{"n_layer": 11, "d_model": 128, "n_head": 4, "n_kv_head": 4, "head_dim": 32, "d_mlp": 320, "vocab_size": 8192, "activation": "swiglu", "norm": "rmsnorm", "norm_place": "pre", "norm_eps": 1e-06, "positions": "rope", "rope_base": 3580.0, "rope_fraction": 1.0, "qk_norm": false, "attn_scale": 0.177, "bias": "none", "tie_embeddings": false, "parallel_block": false, "init": "uniform", "init_std_qkv": 0.0648, "init_std_o": 0.0, "init_std_up": 0.0648, "init_std_down": 0.0, "optimizer": "adamw", "lr": 0.00177, "beta1": 0.95, "beta2": 0.95, "weight_decay": 0.092, "lr_head": 0.00816, "grad_clip": 1.0, "warmup_steps": 340, "schedule": "wsd", "decay_fraction": 1.0, "decay_shape": "pow", "final_lr_fraction": 0.0, "batch_tokens": [8192, 16384, 32768, 65536], "seq_len": 256, "doc_mask": false, "train_tokens": 183900000, "steps": 6320, "dataset": "wikipedia_en"}
Each number is 128 + 32 x the weight over its row's rms, rounded and kept within 0 to 255. Layers, rows and columns count from 0. Numbers have three digits each. The size before them is the row's rms in percent of the matrix's.

# q: layer 3 attention query, 128x128, rms 0.0846, rows 0-63, columns 0-63
# k: layer 3 attention key, 128x128, rms 0.0852, rows 0-63, columns 0-63
# v: layer 3 attention value, 128x128, rms 0.0628, rows 0-35, columns 0-63
# o: layer 3 attention output (transposed), 128x128, rms 0.0575, rows 0-35, columns 0-63
q0 082:122137153127117119114106140104102155122144064158130144113124081168127060104114130160163113099135127099150079167082141129136140068106134126125115143093162111090106183085135084103139151175110102
k0 096:124114087108067134139148161138148105113164095103136177084105159126079135171146160142138158117050149175095100122183086151158172072102114097124128150134154092104157097105139111098127100140150178
q1 120:133092176117202145117071107179101111147100136115103109109161150070084168106128093118068110143133107100166196078114099141118126207130083134107103162174114100134104116137151195154145116144099148
k1 109:154123109095150141151082134110094102159101162144161058120123103123114113098152130090146079134135092090113077139107168190127094187137148148136111086147122110160109180106118106175119148127167070
q2 075:113145078123139124121171104138130092090126222142152101176138145099114160155136111138084149102123154150053169090183119104140145164112106100139146143152090099148162065182089186180117113074118113
k2 066:183151208148207135126113127081116123135068164074123089138157107097151136119100093136113124170184150124107164146107137125076086167145142177139132119087087130107120126145158102142163161110110109
q3 102:135140068135057128139178154086132120098147115121176162156086114170122078126124163132175158112149158147131072178180139099118135073108194113177138132042119146111136132092107082119135138113129104
k3 108:124128117162106112141135135147157116130133116102132170114125172137084152189172121152132155092075150173119144094161056086144167088089147082146128178112109119124173107161166153096138106136113159
q4 088:117137048091094133116170123117086093112125142128214127149130126149148124133118129114199122112129140112102102146210117192116126083116127145158109142082084119135172084141114131118132143126108076
k4 091:077121152148126132110129124148126112135124076131083191124118176112039144142135126160087170130071176126104191077094091123163131111130114125139138129126157063115134163208120103121162095123131134
q5 102:127114100149083122152111159108123169102140111149135161166120116176122103141131146107216154087097165121153094173192183114150133069084175149133136101093157139130115132067092079140136173146146145
k5 094:140054139128093123119173163136186146095144053135138176073123142110047127199159122170097148125123122136163149120144106138165176061120126073089130129106143060147133120191119130137139060148117175
q6 084:136138099125160144161093118116083141118081131138090144175132124126210111147087099078160152119109196151102107123119141084168143118126152143121161103093096158113126115114086027163115120098080096
k6 109:089099108080100123122074097129159185109116164065140086127104181126075118154206135151131121092116184121120114151128156104171132128145056132084139162118101065149139114175119156118162152126160169
q7 112:154155076107101144142159134110127168132161102148173176149082117189108075130149141132156187094133164158125101183174129063126170095101149113159163118074133143099107155116117106132149140083163122
k7 086:133137044152076116138130117131169088072135097111151138081067127153088117154171151142145112079113105139109083151162089121166141076105121092131162153095135121146146095139122122121129099143177131
q8 100:142121078187130180138122177144142127108123165158158164069096168158148163113166138147103217063150138156120170136101134112108171160123170060158152109102118095110069137116134131149202140117150149
k8 117:198178122167143056117134130127060113119155185096116121163128132165179103115101103083105140081149111135126112120146125099141139145105156154119103141113148187108127121090161166082130149177124077
q9 097:148115069133072126150149134103073123090176107095184137164133103165189114104151128114168145104120170137128129184179140110140128070077202104161127127072116117095159141117123108126124137136162139
k9 088:107128107079071125117165166126158115101148088122176186077115168113067138200173143151080168120096153161130144118140077107127125060128112069165091161137157104142099140172141132107149070115136177
q10 104:166095139182121164076073109180092124175164094056127108114134171114081190114104145149122148083118145166104158141085140121144143170124160120143096122093133133066094163122133148161183107127149150
k10 091:149185085185162086128135119189105162115143157171093115146106121093138122127063099113068099086130105132172074092166112115140116128120109141106127136147134155136090143069163161158071140159082195
q11 100:114127067115081093111205158098128103078164125110197168152115150142187096125168169140168190109113162121132116175198144096119151071087169139150160126080108127108118133127069132128104144116152088
k11 100:112133151159092131146173139130132118103146113144134180091085178152098115165147099120128145093077139132124097067166119065134167092086177123152096155110109107117129111156146146090147117178142160
q12 097:134110101132126108136145112153166098082109111118128127084155158106160185109208110134145207152101094162128130098142131120089119125137111082159108108151131098101118159126101189091086162162131185
k12 118:192151194138133158103178117143111089170148083110175108072130091165164152102128079096141103139149133142107120107088149161112105141098232174121078074145151133101056126128097115157101165113160090
q13 112:140129114124135129087180092115076102067111124147154056161147128151166193113176108123073100155151093100134154072092098194129119113115095122109147130183134121142154117178157148128159110187149120
k13 097:075099177153072189108154192133176130135136094130134151127177140077110176149165124104127204156120128131151211142096116159110139102163154111142111086165133124144108148117125098134165102066160086
q14 111:121186097143091125158187116070115134089105122146178165189123068150163091099163079086182143090094149103174093126159128134160103085116125161110137164125122136134133094144128151095054179104137160
k14 101:093134133082079124117134126068100062090116079113210137064141162166069115112175145162160167156078137102110120140093140149140175075117148113131123139044114068110157111149134083099145136106116143
q15 086:081151155125118120158119141153115139198148105165099123120104095136083076181069145134185119137159157123110125137139128116157114127151111154182174110106165162098162163089134059192142083150094103
k15 103:061123082084170098176089128108170150091114186117114099144112130078064087133120147135138061103128133131160150153116147150132083168136098154119170106067131121165184134137125164155105107178102124
q16 120:130156081156078121159147151119171090131139121165157215096070161135120085116153132167150177103152163126122112144174123128092115077087149137148102107050149096119132115135096106065139137097126107
k16 083:150174127144130140151160113122060099128146142114164130150111116180166079055083126092150101094146086063127107105132165126152106117081152127174073122096109165105141098113119131096144147158154114
q17 092:150102202122161161062098110180077123112138149131081102135175139108116177129144120109095101145097122143117148071029126090139142182133111032112112111138129115124103140157177173139155099133153177
k17 115:137155135166174128098130102160106150143108117118090060158166073131169119135108102130125109129165129161146153173097191157144087157167117153101120070137127145155094179106082130152089126079096093
q18 120:170107145131196164102094129167103170131112149083082098103139131115143165125106085095142124119102152168158195115136079100126087198137085104143086134173123108121057178148152172141110134143174146
k18 078:133188107097135067104149130172079171143132071158164115100128122194117148200138134167058096095140109160102129117155089141159174100189142100135119105112174113183104130150097113164127140151127160
q19 096:188134129118090101128140162109070081043176189120175148146185127115146117093180136096131128124076121092129092131139131108180128109107222083103125125045121086156120106153133109084069159087150146
k19 138:130133128165050175103145144115104087127116076109169163105163189158074094135159122152112186155114108123112137129106160128128189059093117130082058147122094131123130109126149143071127120156127150
q20 107:133113177066168138082107122136125138125110139151105083165131101151139191144085134102128146155151062145148097112080119120118158183201088122114155104170078118116077181152095151195175099109126139
k20 089:139115113103088157191146120175176138096147099093144138155093151139092122167201150111124137139122117167130161121142052140149138092153165156129118124121154147137131102153180178072137083133119120
q21 088:113168091135120144131121069206153183158160121137095110087105117102138129101103138141136129110191156142119167133077111110150189081127150161147190190122114173134147194091123146121082073151143119
k21 127:089146105072065151150104151123137085056147113120135179129113129111144118165145138152089086073068119099112068106125081093153170093108138069126153161114105127097173123098131120115110159123149147
q22 115:186132079139101173111092141109072133079145106112159146110166192101139104122079085156104123073171130086180132116134171163115139097048119109194138120151190130136084125093109129126155174116162090
k22 102:153135111164115058094139111084165122121137120185168106130133124041163128119131103132070090059123069111080138110144121176135104159101158170088197153119108128165084101143173139192110167143153130
q23 100:041133108154144123138127156121132055116083192106149148098092144169135125151134170167110167124125083131109114131115143140106161081121112037185120119115107074092145156127130105085159035168171139
k23 108:102111134090146108056147136147085106107104205120155103174162111144160158121112145122101145155160160160080098145073146184094090153121143157128111101173147139158073105118089172140144112053091058
q24 127:083116146171085192135118089146137090165107143160168106178130184149106145111111194085108133132124123115055095090119174084140125134121096134133121136137101160137167127124093171145136055112167183
k24 117:140135127111148150109131106149134049091050148123100108089140097110125086102136102139115149124132099157174122093116132140128091125082164086068109153135104128085120049110097119114059142085068118
q25 109:185078144122154139131082145113079228084143158138097150158169138122115154163133111134159123127093174109119136129120152178207089114135141153130094137151104112129105090119148138151083158133132125
k25 114:195115181116131085183163128104146130146155107084177116109127162097131107153139104189101115170102155115054115155129132126100131143119091145092111086064149087133165141149150117123155072077167147
q26 103:190114141094164129143098100160170137161172141113082056116146116108099154117113097157080104142145166191136167165114116117119148205153148093124161113113154139127132132106089135169116172059083100
k26 100:141136089116113114155153127150126160131145163132049166128100143130142101121141160128167099078119131120119116094174107049195164085152065132144149191133097144123150138128196132143149141173152182
q27 089:149116165097114164116163126116195103130153155130096093147137089116124152101064098146127176143156181140089170082104144095147080143112112132107101140103135148162136169161131222106110139220064171
k27 098:116193145142135129124114154131123166137112049078146141112164132110130104124108142182072145078132142109184168129149103131135127122087133063153155203062127110072176096187173143105163140128133174
q28 100:052139134120117155132169081118164118075151122139169117152122093158142081106159160107136097084102137145145192081066120131079126104141062134134143098153155100172121090144182170111080174169128132
k28 103:070130135116181104105141143166200130185104072126111145083171096099148117132109118127148140096127131138199095153116108113136125098141142076112229151089117094079161119157136037143142158113138109
q29 104:112123156098070111084203170092136072121141083132171144205136105149125145119100177079143128158110056113130059104137128150134104130162138188094129166117052125128117099119127162113097152157130115
k29 098:116173161155149208150157113120148151117082132169122115110139150153162124137131101086163156150073113138214178130051158162109166164130108092115078070091165120087169100109150092115150098162106125
q30 100:143117181113124138120085127146068159121142039122147150174109124082090089109074131076138084121109129116144121167120124137158082107081158143109095096115150129128145105081076099161156087122136074
k30 099:120116111097202124138126110114156176130110147159150091135153117042146110119157117168121037100111156105095140130109142136105088162123102115091105082163137138177104165105139124197061113088150171
q31 109:160157085124114125107138079123148167141147159096136170132094154069075182135117171109173133116159111110128116091151153181152119090184119143169170139171108123125118151118115185142126107167077120
k31 106:153074164108075168163167157096186046104207147123117213102150103113136136167147128111111163116053104126108133101129091136109164132157168124195163141117135127154132100150119117103123106137067123
v0 121:080103123060117155140109160104127105142189073185166085094183108114102178140182085115131101090092163128124136146058142165142151134134141101160129148072190095110163102097121116070108070060099142
o0 124:099106128150150092141146127147120136164159103133108145204126078153074139096067150167138116117092125111177118121184141104144155144143129109100134163088159157113088153201108095192140148128159144
v1 125:209150139142101159125135107142099107115151157130140146139071101143100073147109100174136085037126158102135084169093102147150045156107177158073154162118155139174181128149169132155082093115086103
o1 126:139111175070113128102087189136101147103118166111139115086153105117130103125128149103121086135057102090122144115105128136116118066163180144186155145133086070132160110099155061128152111120141085
v2 123:073170139089134112122107129072066139113156119060092117117106125133102116097134123131198091120146091082174106149103098187138106113132091099175120140049142151090125172093132122149118144205118103
o2 124:122052109149122118077136187148095073077206173135123121147141168109108133127166119149114133120073089102091115104123143184106113079150115108173120130126102065136092136082097096168132121123108121
v3 106:120099156078065081164094110130121097193065152144177113159117122130074146124212178162181135122168138133123084129151140116122151088143126174118118128130107107107099142179176129104136147075100036
o3 105:098139169170118121174175098172077116151111100158048126121122096118162136165086169071120145096113138188170092159142067142086109167141107188143124104117168142131146113056101143108080155155156137
v4 120:144173149057098208128150154085100104128145146071149120120113139159134102149130174146153096079132150144144150129093124063160126126114151126133121132167122186088120077105138108110171168130083166
o4 120:176175093153140091140126118076043144129111138115123083166141150154114123091180135111101136177124133096159108125118121132148056134067140143128171099074102107219121162124173144098156134114150169
v5 121:168149120150117111133109116128115096160160196185080119133096146148126089142087096106086114043168175108087103067129131112159148129139075215171122139101113181180078159139169187130079167147146106
o5 120:119060186093135153094125109135097109096188095070160121115152132171107135120149133156191115158090160060180115146158089136099054106133147152133110154115121109174148090119116111096158154118106113
v6 107:118106126164099156143154123180142107129170114152137083104088139117061139172215090075085078150113158129120168102136082152133144130122116094143088136096125090072060114163126143129161134129131127
o6 107:108129151140147115183094120155141109148135113192089209108112135118123022146129101144160119168131168142159109094176135133083099195165093152154133130195146164194159094153105098108107079138156154
v7 123:076138122111130139147061170144098150139160175131153116100181113088125103118122152055136209113129142106090111122155180121120110119119050092160102099121099141109098203183129065158114122128115149
o7 123:089124156136118058125152091077135107113131125136085175127131102168134149142170135135106144149061132107150157111150117176133132148139165077150079118099111172135135125130072171097147101153145075
v8 101:174127101144062170156150151082100104157099148145143141091134095117154119126155160113180125160185153115135124172119147076112178129091150118117122129079117134083207126110118085142203153078118104
o8 105:144104120092104126152194142058143108099127155157081099159121112106159103113159143123101088154120048123103138126126124138151143121145125143192137063121098137178036123127119167124101127119182119
v9 101:112109135125118117092105127147130096147080088173128146066130144108160126171153071059124113131120115137164132096109149085121179126151160132148150165168119074079148174085196104149248091135112152
o9 098:118137143125100142153131096188184138141096091117115145148092124146109130111134136155154094178170094120105107102125129046094125132148082203065097122101143159172127112146085162083081109131110136
v10 114:116107159192111126199201182168178140111163172100116133111099158125134101108109109058132167132108159137147137148168182097115110156132102111128161110106152113110045122188103198110193094161174123
o10 116:135149103131190128117086107094129110112142109133128093105106129090131170150126075124153070164159120118078089128146119160102139195125141067134118092158080197110192143157109093114102142070152084
v11 109:139151181127130169146112166157084157087165097110141118100210156140125096136112112109097137142152094179161144041144074146163147099126052147179122113159124082041096132139181117152128113145137155
o11 110:068087133109109125083119121200122100149075150133105128137075152145146148088178127123150114142118145112145121087118151133079089147175098081100072179082119157158134091131081163107138102150121123
v12 106:090141093095129112095158163063124112150159129132143125129108067108185082079066140202187168093181132085111093171103154132129141115100116145150121088160119182170116152082066099132133148126145115
o12 109:172078125109096177107144155077116086131157146133126090151151138140130163109113102086078128097083120068128125181122107154159121077101182053147138064094095120101103133120141152126127171105125102
v13 115:155029129173103123212113099111137124091122110159108175096098128160120118136088112132126132155127155095063134107116107157094127110153106166031173109087154108168127115115139130133057136084155149
o13 114:158131097132144138048130145082128138130113130111069103120129109145151096172106170180151124122147129176127187135130122109145144160131169117136150143198183099100131062092129091127110144151075123
v14 119:132115125099130110116118169138189087144110112087162114142138161156192167126190177205152082118141126153167109154095051127019198106158138145104113155121144102131136174191150143179134090118142104
o14 118:107115155138113156134072125186118131185102108147102116100106138118142131137090114032180087131095114124132091100167122081159119128124040165118069172096104178097137103140116167115078162139138117
v15 121:192079127105124097068089095128133070131163175070127099117142132112166123117066126210094176150135056117120128138144119065093074115117146134067139148118093149111184165121116138181130118069131117
o15 118:168116118098100182108150115113111146091107147072148059131115211104112206122119141136128089153113082161094132111165115121093181026133134132183139156096112137152094099111166171144112158202190130
v16 119:182107233135103126130184192117093162130152144127158112202149140158135102128166148151081112097144157134118092152165150096092086158134115168094156141151093125166093159191121173143033125117149148
o16 117:134150172084159096154132103107085121167095113114147082076091132141140177087130098057143119104113115127139131112133132115130121099129122087160076154126107147172214059155119119180157137143162054
v17 121:119055116118151109167171137073127095090149137164158161170134071110166070092094119160104110181165162098111108151118146149096092111132155103116141101090105085093156130156087079156149077132182109
o17 115:170089081106122179089150158100108112145150164113107060116124134124150157108082105124086138119088088065110100165160103112153167083098133037172126051091106135121111106192131140162108140127157143
v18 120:118129117132131135188061131124154154173140134097141100149169140177117145130141140101172146103122126131127143149133178160169127134139076134118132111108126117055082134052194108122110129108200110
o18 118:101112080140135124106110174188102122122119120155081122171158120111084156144138150182105163080154180181149121164135103132120123165120171133101147136094124104161152176174114155084099160146080158
v19 115:107164118073174077117093092101098177156116092100165070168099189164086114107154148130163073120152112125118056173133121147205089131117118158156130118105085122172173172071097162100110132164114104
o19 114:146117168168116100161140165118162111118164181129161174146136101116106141131124162087098157076092123111165150111100107113099156108173112184150127118155131050114100127103155106141136187128080165
v20 123:162135168117170115154120174128098123140165150116128141128135114125124094145152059175062116088093161142114075100157167148119063147122097151095112110148127128083124126120138143111061044101169156
o20 122:125145099106146120134180147158113084124096103110149079146116130174153201120095117110158138143103133066130099127152101084085146094153120093128143131111139111154164101168143100157146159205162095
v21 128:092135107076130085211124103135107127122155166076160145165138124164103111120122126165209211133138149113119119182099157128082157100131143124162081092059154169185147117120113107138139155171135140
o21 126:114148114163156153090108174028097123136171116120058062154149138090099114144104166100106102099106114121148098152125103155174067112097169117141113086111103161108130191084141123155145164140154151
v22 111:156173155108114106129111111164121114093117136112120119131186139188132148156142150085131172089150127173138132116091090110148115105146089168151102155114109185184188089153111189134077194107138141
o22 108:110148194097110087191125123149058136135107091105103146144085140116094137086131147117189074088129170162146146105127146086105094126170140205102076137152178108133113129084164169090205145171157154
v23 113:073097148150147156110146169111175129101131128088090094179118102125099121129109078137115082118115147156095117112083113139175091146103151119151145116134105078131144054178133200104113105190146161
o23 113:147170174134080148114155124104107097139137167171161121109119124159146123089128091143113128141141183068116086104108159155092155149120080075152140118105099098102090154124137067133139087102145123
v24 111:091118115066150133120093081097114125150101153094167104142104176068146135101134118063138110098146099172063092088125148092089111125110096159136165159140097119155225126091120128152119178162150150
o24 109:147109165139035081124154118123138115103192113070064057154133123200175175110150146107112121100094115106150140081092125119134131136129090150094068169129091161128123109082149114067160107127106125
v25 122:178110140111131141161176196136132118102074112106109135152130111125133091148098135177155170125180123097124108148162128101186125122142145134122127090138117115081152093139237107097156069105137097
o25 126:116146102147119145115163171138081095142041134145144049130134131157158129112165157139101085122137095114107144145072093113109125161140115098107164092065146120121099165105074160115112127165117103
v26 123:076147087105161140067060091098120140126099163052121130138189113115157069084140127152169135106140113101168120131075107179161144149111095110168063104118107167179209156091104130157137165143161117
o26 120:134073133119091126117173199101152108108187160144117145169147131148163179150128144089109137088078097112099138146097158106134121037145134132126157115084126087155056133120134163102159163141150138
v27 124:105143152193131121162105143166146143145079044170125097093106161097155135132129139127122119091132135156152149142156077111089096110161096093169120128145100130126144170101146099109192162107109174
o27 123:129123228137127138138120109138184149173069128153090170084078136128092120053169093101126167176163148139137129138123158150131080125129125146118141108203129170135188120153069185041109079143127126
v28 120:127128064034148038123132053143123099155190204160130118185140120113153144105167087157164151178129147133117089166145179133087129096136161154161150134122082156123073097146107101112126167111087109
o28 117:129118108133129156158144113087081141107221097105105100123148153114120172109041176145121114091123169113181046148186089121160137111128146126137096162102124177111125174118150141163094154135145143
v29 122:122162115043159110092160159111073145126119107083132101128166074176166121147108105158148147104134095115122102128118137074176126143108056132124202136173086120168122074134098161137047112148066157
o29 122:160174152152063083136186116131074101081102112071177103151115144131083187092152145111127114112129152142114145100101130107130147090146137108106072189061142116100129122048179137161192144119076067
v30 109:143125147152121129135078148143112108110088137117120131108163172071097164140108132130091112147101069156136137045144103139095175094144130124142152188121098117082162062133159122124131098151115130
o30 113:092143129121126060147134095202142137135102104140086166135142140157171117157144150147164135136151124175138174061072141102079144188173040158092098200150163124144115116097125139111125075191092127
v31 124:143139120168153070139139144129128157125167175128131075207154150145154071110166126096142076126176160154125153175182156109166126129103092156159100138146103125129127126091074157161130101156175111
o31 119:106092145129088162167144144069159119095190150109131129123119140071107149107125083113088091094118137111161117081102124109124155133164113087088098153107042153134111115149166142141157185113122105
q32 108:089119116146176119122154148133121119090173113183103195108119140133128126142192096142150193133147173144128111133127088070112107136135149185095154150165186173103117092131104151090091139122105134
k32 113:211218125174128141154123122095122152156109151116116079138154127172177087078134109137074132100116118074199110141151145085164104120067117150106156177125094166106176076103141112122139169172077111
q33 101:113181187110146128145110123172141114091125097116150114092153165111143103119078105101080098123121109145086115103147168090140153159068109094172111115100055080122140105179160085190090172125125127
k33 098:187135148186142129092139110128134138162118158130110153109137085163149112092074109141137208098146119128089142100158187146121055120080155182111052133151128098162114111131075162069137127139119102
q34 073:140135183128148061063089135165121104105196148088093134122116200116130130183103161126119117130098132166093129094112127132132096111068129176173151125127136102136100131167136126156078117140113113
k34 098:101096123143120127074145094149151137128092109140140172108133147133101154153083119159105105083171163174037175144105119198122133122151103091179114137150140117110114107133079113172142093095113149
q35 092:172144163125110105146101093134096137105125174150121126156114130116133133143053147105090085096121142139102191086149189093140091113116128086092091122167111130070165157096104108155083167132125171
k35 088:093079149081085149180112186149117167077187117126094145088115104110099172123182152169128090123134141159163103089130114117157175149168120161108163140095155080120151176141132127128071098129118116
q36 095:149169115158079141152149121142124177123088106147159149137090099126172145124099178143100152132147129144103180150151103115135099161151178153115115127119064111086164173109112097147179172092180140
k36 081:103123143130132171103129117140127134129165180059069121148125115058135089149143153128199129142137130144129097135186141086143147136122151080137131102117125121161131137168096185098115134160109156
q37 088:122130085087082140117165163086126152144102165111114116182158093132107160071167140140177128137110092065135063190075120140184133129184103136104122141113108096116072119167137151065111113126123094
k37 100:173175113187168100119138110133124102166168085154127067114150115136160073085120050125109120097091068086110116134108087094098121094078145125154127173119115179082123077055125102119147107141126128
q38 088:117153160168204110109125119182178074099138140165099142049135120110113076179141097087129114118093135204161142086125134093056143127090112143154151085155199150147132109089118094142130119185132159
k38 095:084066139081100154135164179146148159090141113108165142151104133112123162172157223162185131156154162174124154133162106112137156180200118137145147103149144110130128180150110147151106088082149146
q39 077:145146141108074134152081106128103172114113130139153060139149114107152141125065156143075142134111155130096168107144128077140108140157160121045097131119102128049180115142143143142130194104156148
k39 072:160133146136139167109132167179148083131181150123111080102145076077146092130142137088209108136115122137101101151155149094129089146120157119162101112125165159127095115126139162141118123131072192
q40 088:106130145145197124091121104173137119120116166137085167081118136167110109183132067109133096130100168180181110097156154121104140144091082164187155102158191136165117129096066115154094107169110147
k40 095:080084131101096147130155186165153154105168103122141165140088101088113197157148193170151112115170171168191137124184108083111163158212096110122137115135209122140123173143130114140096121114135160
q41 076:113185121134180075135057056111167144105117100143095058154137147115110114136103119086134081142078126186133112082127153045112108143129140101122123148143130105097121078161141087151101093161111127
k41 079:133135127064169152149122179190175112120166140105122120138135083095157122156142123122182117137105161189131171122165088065144132157152113152130123089169179137132094179123137134176079113149089127
q42 081:134175118116152098098135112159135109099136100181144217060144144176129100115170094109127104104105101190144124087143159110098119094031083151144166100125128103142130110072109107193137089130141116
k42 095:085036166111131191130154132140168099112131075148155191116144142093137104105141202182151110146149121145148130157098093174113115197143104113139135096150134097151168187149131176144143097107149100
q43 101:081199121157147146088137077144135104182069184237098137123164080177127090107112129107110109138102104171112115121170099083126101134096131125154112101145159126109167118114073086151118093157184155
k43 092:122121107095160138141127151195184108089246081140121119121107089077135121111183161140164092183131123107134110111103084102090109132113068140143148162125165127115099160090144156158057108144115156
q44 095:101172161123158115116079092148120135165115145144073129125163108158157127171107142137122096158096138187110098106133113085109106147167129134121139122140185134184123163150098125151119102125127118
k44 069:147101143092174138115146147208162187128227087072104106143097111120133116152122150093149144169123161164156156129145123087151124158156120158146146109126193134163112217082157131155098138148089141
q45 080:147113183116091154161133148078161156116142137111138133133111152035103173101141192130139135151140200100106126151089128102169111114139133101118095151122114161119136121181204129064147177106099108
k45 114:183198143179141070146088107088140116123103138131099093186134137159133104080077071075093139126102129078094118131131200109156129078074159149095089146076112154122100099147093121100148159139138100
q46 083:107182102105071155170089084072150106158102151121131134130091168132108067079086191123078147169100146132109130104143109097141104073072144117160063162105127090070142085124185093131121107112173137
k46 107:180177132107155145140129158100153112120165108172148087140138126126128077046114130062157141173087133094112142128063132107115134137054117135124159151101116147127138104157076111147108161170149166
q47 097:125106104166065110167167166078104157123122097037180112158121128112112166090173138160125124124212112096123164144121135167121123145168146155119148124079085146078156149119126129051113154112104104
k47 083:104154091177102106108100107084091140119057146141113147132172161166098109127121058107102135097118083053138066148169131164087148073125117092100138169099097115114106068149116127075110118140153139
q48 128:095139120121170127073110069179152115154080150166086117104127130162106088157167112102164102141093126160151127113124127130095079142103108149097166112175165133145104134079098110175142073136116141
k48 093:134087158114190102174126132164201162072141146102159086165149111103122154148153131119145150158124179172158142122132146086126105158141087139120131122160149137112119175136092127159113080121109168
q49 089:131085123148134121125150158088128101103231167068146116158095165130083145130150243141147140133143151113108137118151104082186152147132146057101123129117112111116135119201185153125091157112142092
k49 119:130123128142151093167081133086081107108075131117139096183137133184101097078152051113060155068123125080130152158159138123135129083054157120103138147128116143116151099137100072144124155123121145
q50 093:146104161143127149089138099156132156118174171115179102183163161137126203155111149133133135104152116109095149090078112164120159178163169132113150148150104151168118109135124134154119101100189123
k50 130:129144134167107182078099081094114119145051105134112059154122148193108121132095130089058137104127093120097103144124119129144142103159093126135151139140134146105131097136154114138110164145141173
q51 149:110148089136114150087146195141108173073099113169172148096102111111110126140212102122186154124139140142195159178117142137123173123139120169134188101149110165135119126112119112104143103114059119
k51 104:163079130158106138110157123109043104123099109136138158135133118141125141152143107189112124099154132168068096144132155122126071127119190099166123116128105132189161111133196118093191102134045083
q52 089:093151127145152143120111056105086084121078165195184106152137129115133151112185128069115150087127138151061124138083123136105114188106092151155127090202135131104152112163097177119165111076152065
k52 102:117181143139136126110122055144095118084102137115095103166132171100132117087126088104087156119149048105100120152109116144145130142084155082121159166117055144121108126146160097101215142121098101
q53 123:124140117157113153133146164107116152148129066133192160105132107122149074101108103158078170116104109100110121102136141165137167071093152108095105184105105074144144091103156113144166081109169169
k53 097:112114112121167067110128159066047112141108139139196117128144167125096117083113134157129130145147113089149098126087150143110112099064140138119115143077073103129147141117110168091160151138143106
q54 110:095125103177142131106137129110126112173116191137073163086078161098103081112104116120150159159143114172147133123152107099142114094110098091157117114125128159078172068130066148130171154151116152
k54 119:139085106098082154125139158140150128118114154138069181177151145167143072120115101085176121169092157115083109149128136138119126142076103139123133125144139152086112071195082111131045076110126110
q55 124:161117165119142159131168133107117154162191106189164072120160106147107127137081116161134115114116123130128136134113145175148150125169190190085111159118171083167086169085165139172163093126130089
k55 102:177134166145226136129146119142107146168156117134165073136121074176088120157093173185177091121142149153176157145124151144077149094160134126094107137111128162175152175098129126139146157164119148
q56 164:079151120151137119177192080142142155126120156200147121143081103097068131105166104113150084012163187115105149116163143183168080152100185130213168106081128094071069122163086123102147101077134082
k56 146:098183090121152126149122116090143133113145172118136154105138154138062136132124090198138136106151119137154131160154075164130112121078158109173127144155103090117150181156109141145129117108141104
q57 154:161121082067121097080118068133133105097131169217148127155192184150110177117184139085174143112134138159090126121120087116159114134114113170122123173204143162076088103131132148084097087190111127
k57 146:119192185190148172138099084098082073061096100143115113115163107147182101115159125140165148145136227100108128161159085118159093156098156138116122126127127144144141103148118069132173044149124123
q58 126:127112152115149169056151149122053147153106148180186126119152117128103093173159132140127101146101090182134206125096191149127172079099132146077119167119139135146131168094177121191167097115141080
k58 122:109101144117219109124186154172084124143167067107162090177092074175114121118122143196109101130144110134173159130122153157049154076158143091078118139098147162182147137127107159148135206125145141
q59 131:058155123159117118102126098178082152145060158078105128080060110058141115113159133135164206139123084179184152157158133144108126147111115148122091121122120107092135155147121151108174100133058126
k59 127:136075075096120089204127117128121138089079114111160094133152126112134096140085083151181153111109111151183194141142119107082164140124104126145139123161106126116176123151111151108082095108155155
q60 114:090109126167131156112089116162082112168135084125074145071160158136113091162126175083132131166112134148106068088139119143093116095173083075170131164103164156074133075157094137110104120071119066
k60 118:103125128145121142119183148187142176143065075119069111131126125158135107150091131125164097148130164154094129106152164111175067155133138124084092115126141088147170132159025127111077112105138138
q61 145:160160124090163092122144122106167111101119136111110124080088128086156104146162129121194126114118111125140082180154115094171126143118133148126087070149112113164136105163098110074077142158100149
k61 137:164158120102101170125158158056146109122145170103130160159138156050165096131154083160132099100062124133104144156112111121180148118102166125138115110131104118031130104125162152100106202091102107
q62 129:082109167130094163073102197072080078058095137101157157142196094167164113091161121134096129179114103099134128167071216123080121145068113130161138091120105152130093126173136158154099170135127091
k62 134:117054165111129111089162100169145118114129099128122161146149130095134191126168140103110138094106047169131130101145089109075136133113114144122128112137149145190102126142123156062199108188110117
q63 105:185103162140168097155170135131206177090147135162178116178056135071112176161123082126129120101143184102149156141138152136121103170170155090133183054136116164128174134169142125120126159127133129
k63 100:169189107117103130136106097127117133166174178134091177120124147155096127165104134121088117100146088127094127156117107120143122142128169094164143141107102132126161149128196083145136179119079066
v32 110:094074153157123161061083148157096164154127171154108143122127213085135091123147103119130151127159107130191105093093127111213138131097141119104092181131091067160091176083109086162151084168112163
o32 105:115155104115183077128145099186090160139173078099138117167142094149128162173122120134129134103137145130142156149132115147097112117076156125126118117152157167186169122160066114045098129158103124
v33 108:123156147134133105002112106156149121158143119090153147114129151176200110125136094112105097127140123109141083174127167145178129132126079096046095127117082114111065171141079172107084086185149153
o33 102:118080114120128081155109097141138155149139102083127201169171106143110134118114132162091158117145061121168157150109094101129122135126161160171084141139180222137108161127128110046114126074089120
v34 102:124101095103122059118123049144193167160150160171160148124106151121163141136102091135115080110158183156116092086167127130166115157105168121119157086135106085112177155134162173160170123157081127
o34 100:075152112149154120163155110089131159159159137147095105129153117131076144128106087143162208094120154115138154158121107159107168124108106166149147158131115139169096092146084131123127070136165162
v35 102:102189148131077176067089141116091131144160124133201121162130102109131086127124155136118084167145121166070094166178123165131125136136079117158092081132136161106115096138170182150070091150142108
o35 104:150115149135129065109134110109143111191098129091092128084127125143143090098151147182128113086169072151107097098129122098158144131116100074116161127050181130098105146121151118129172117119135141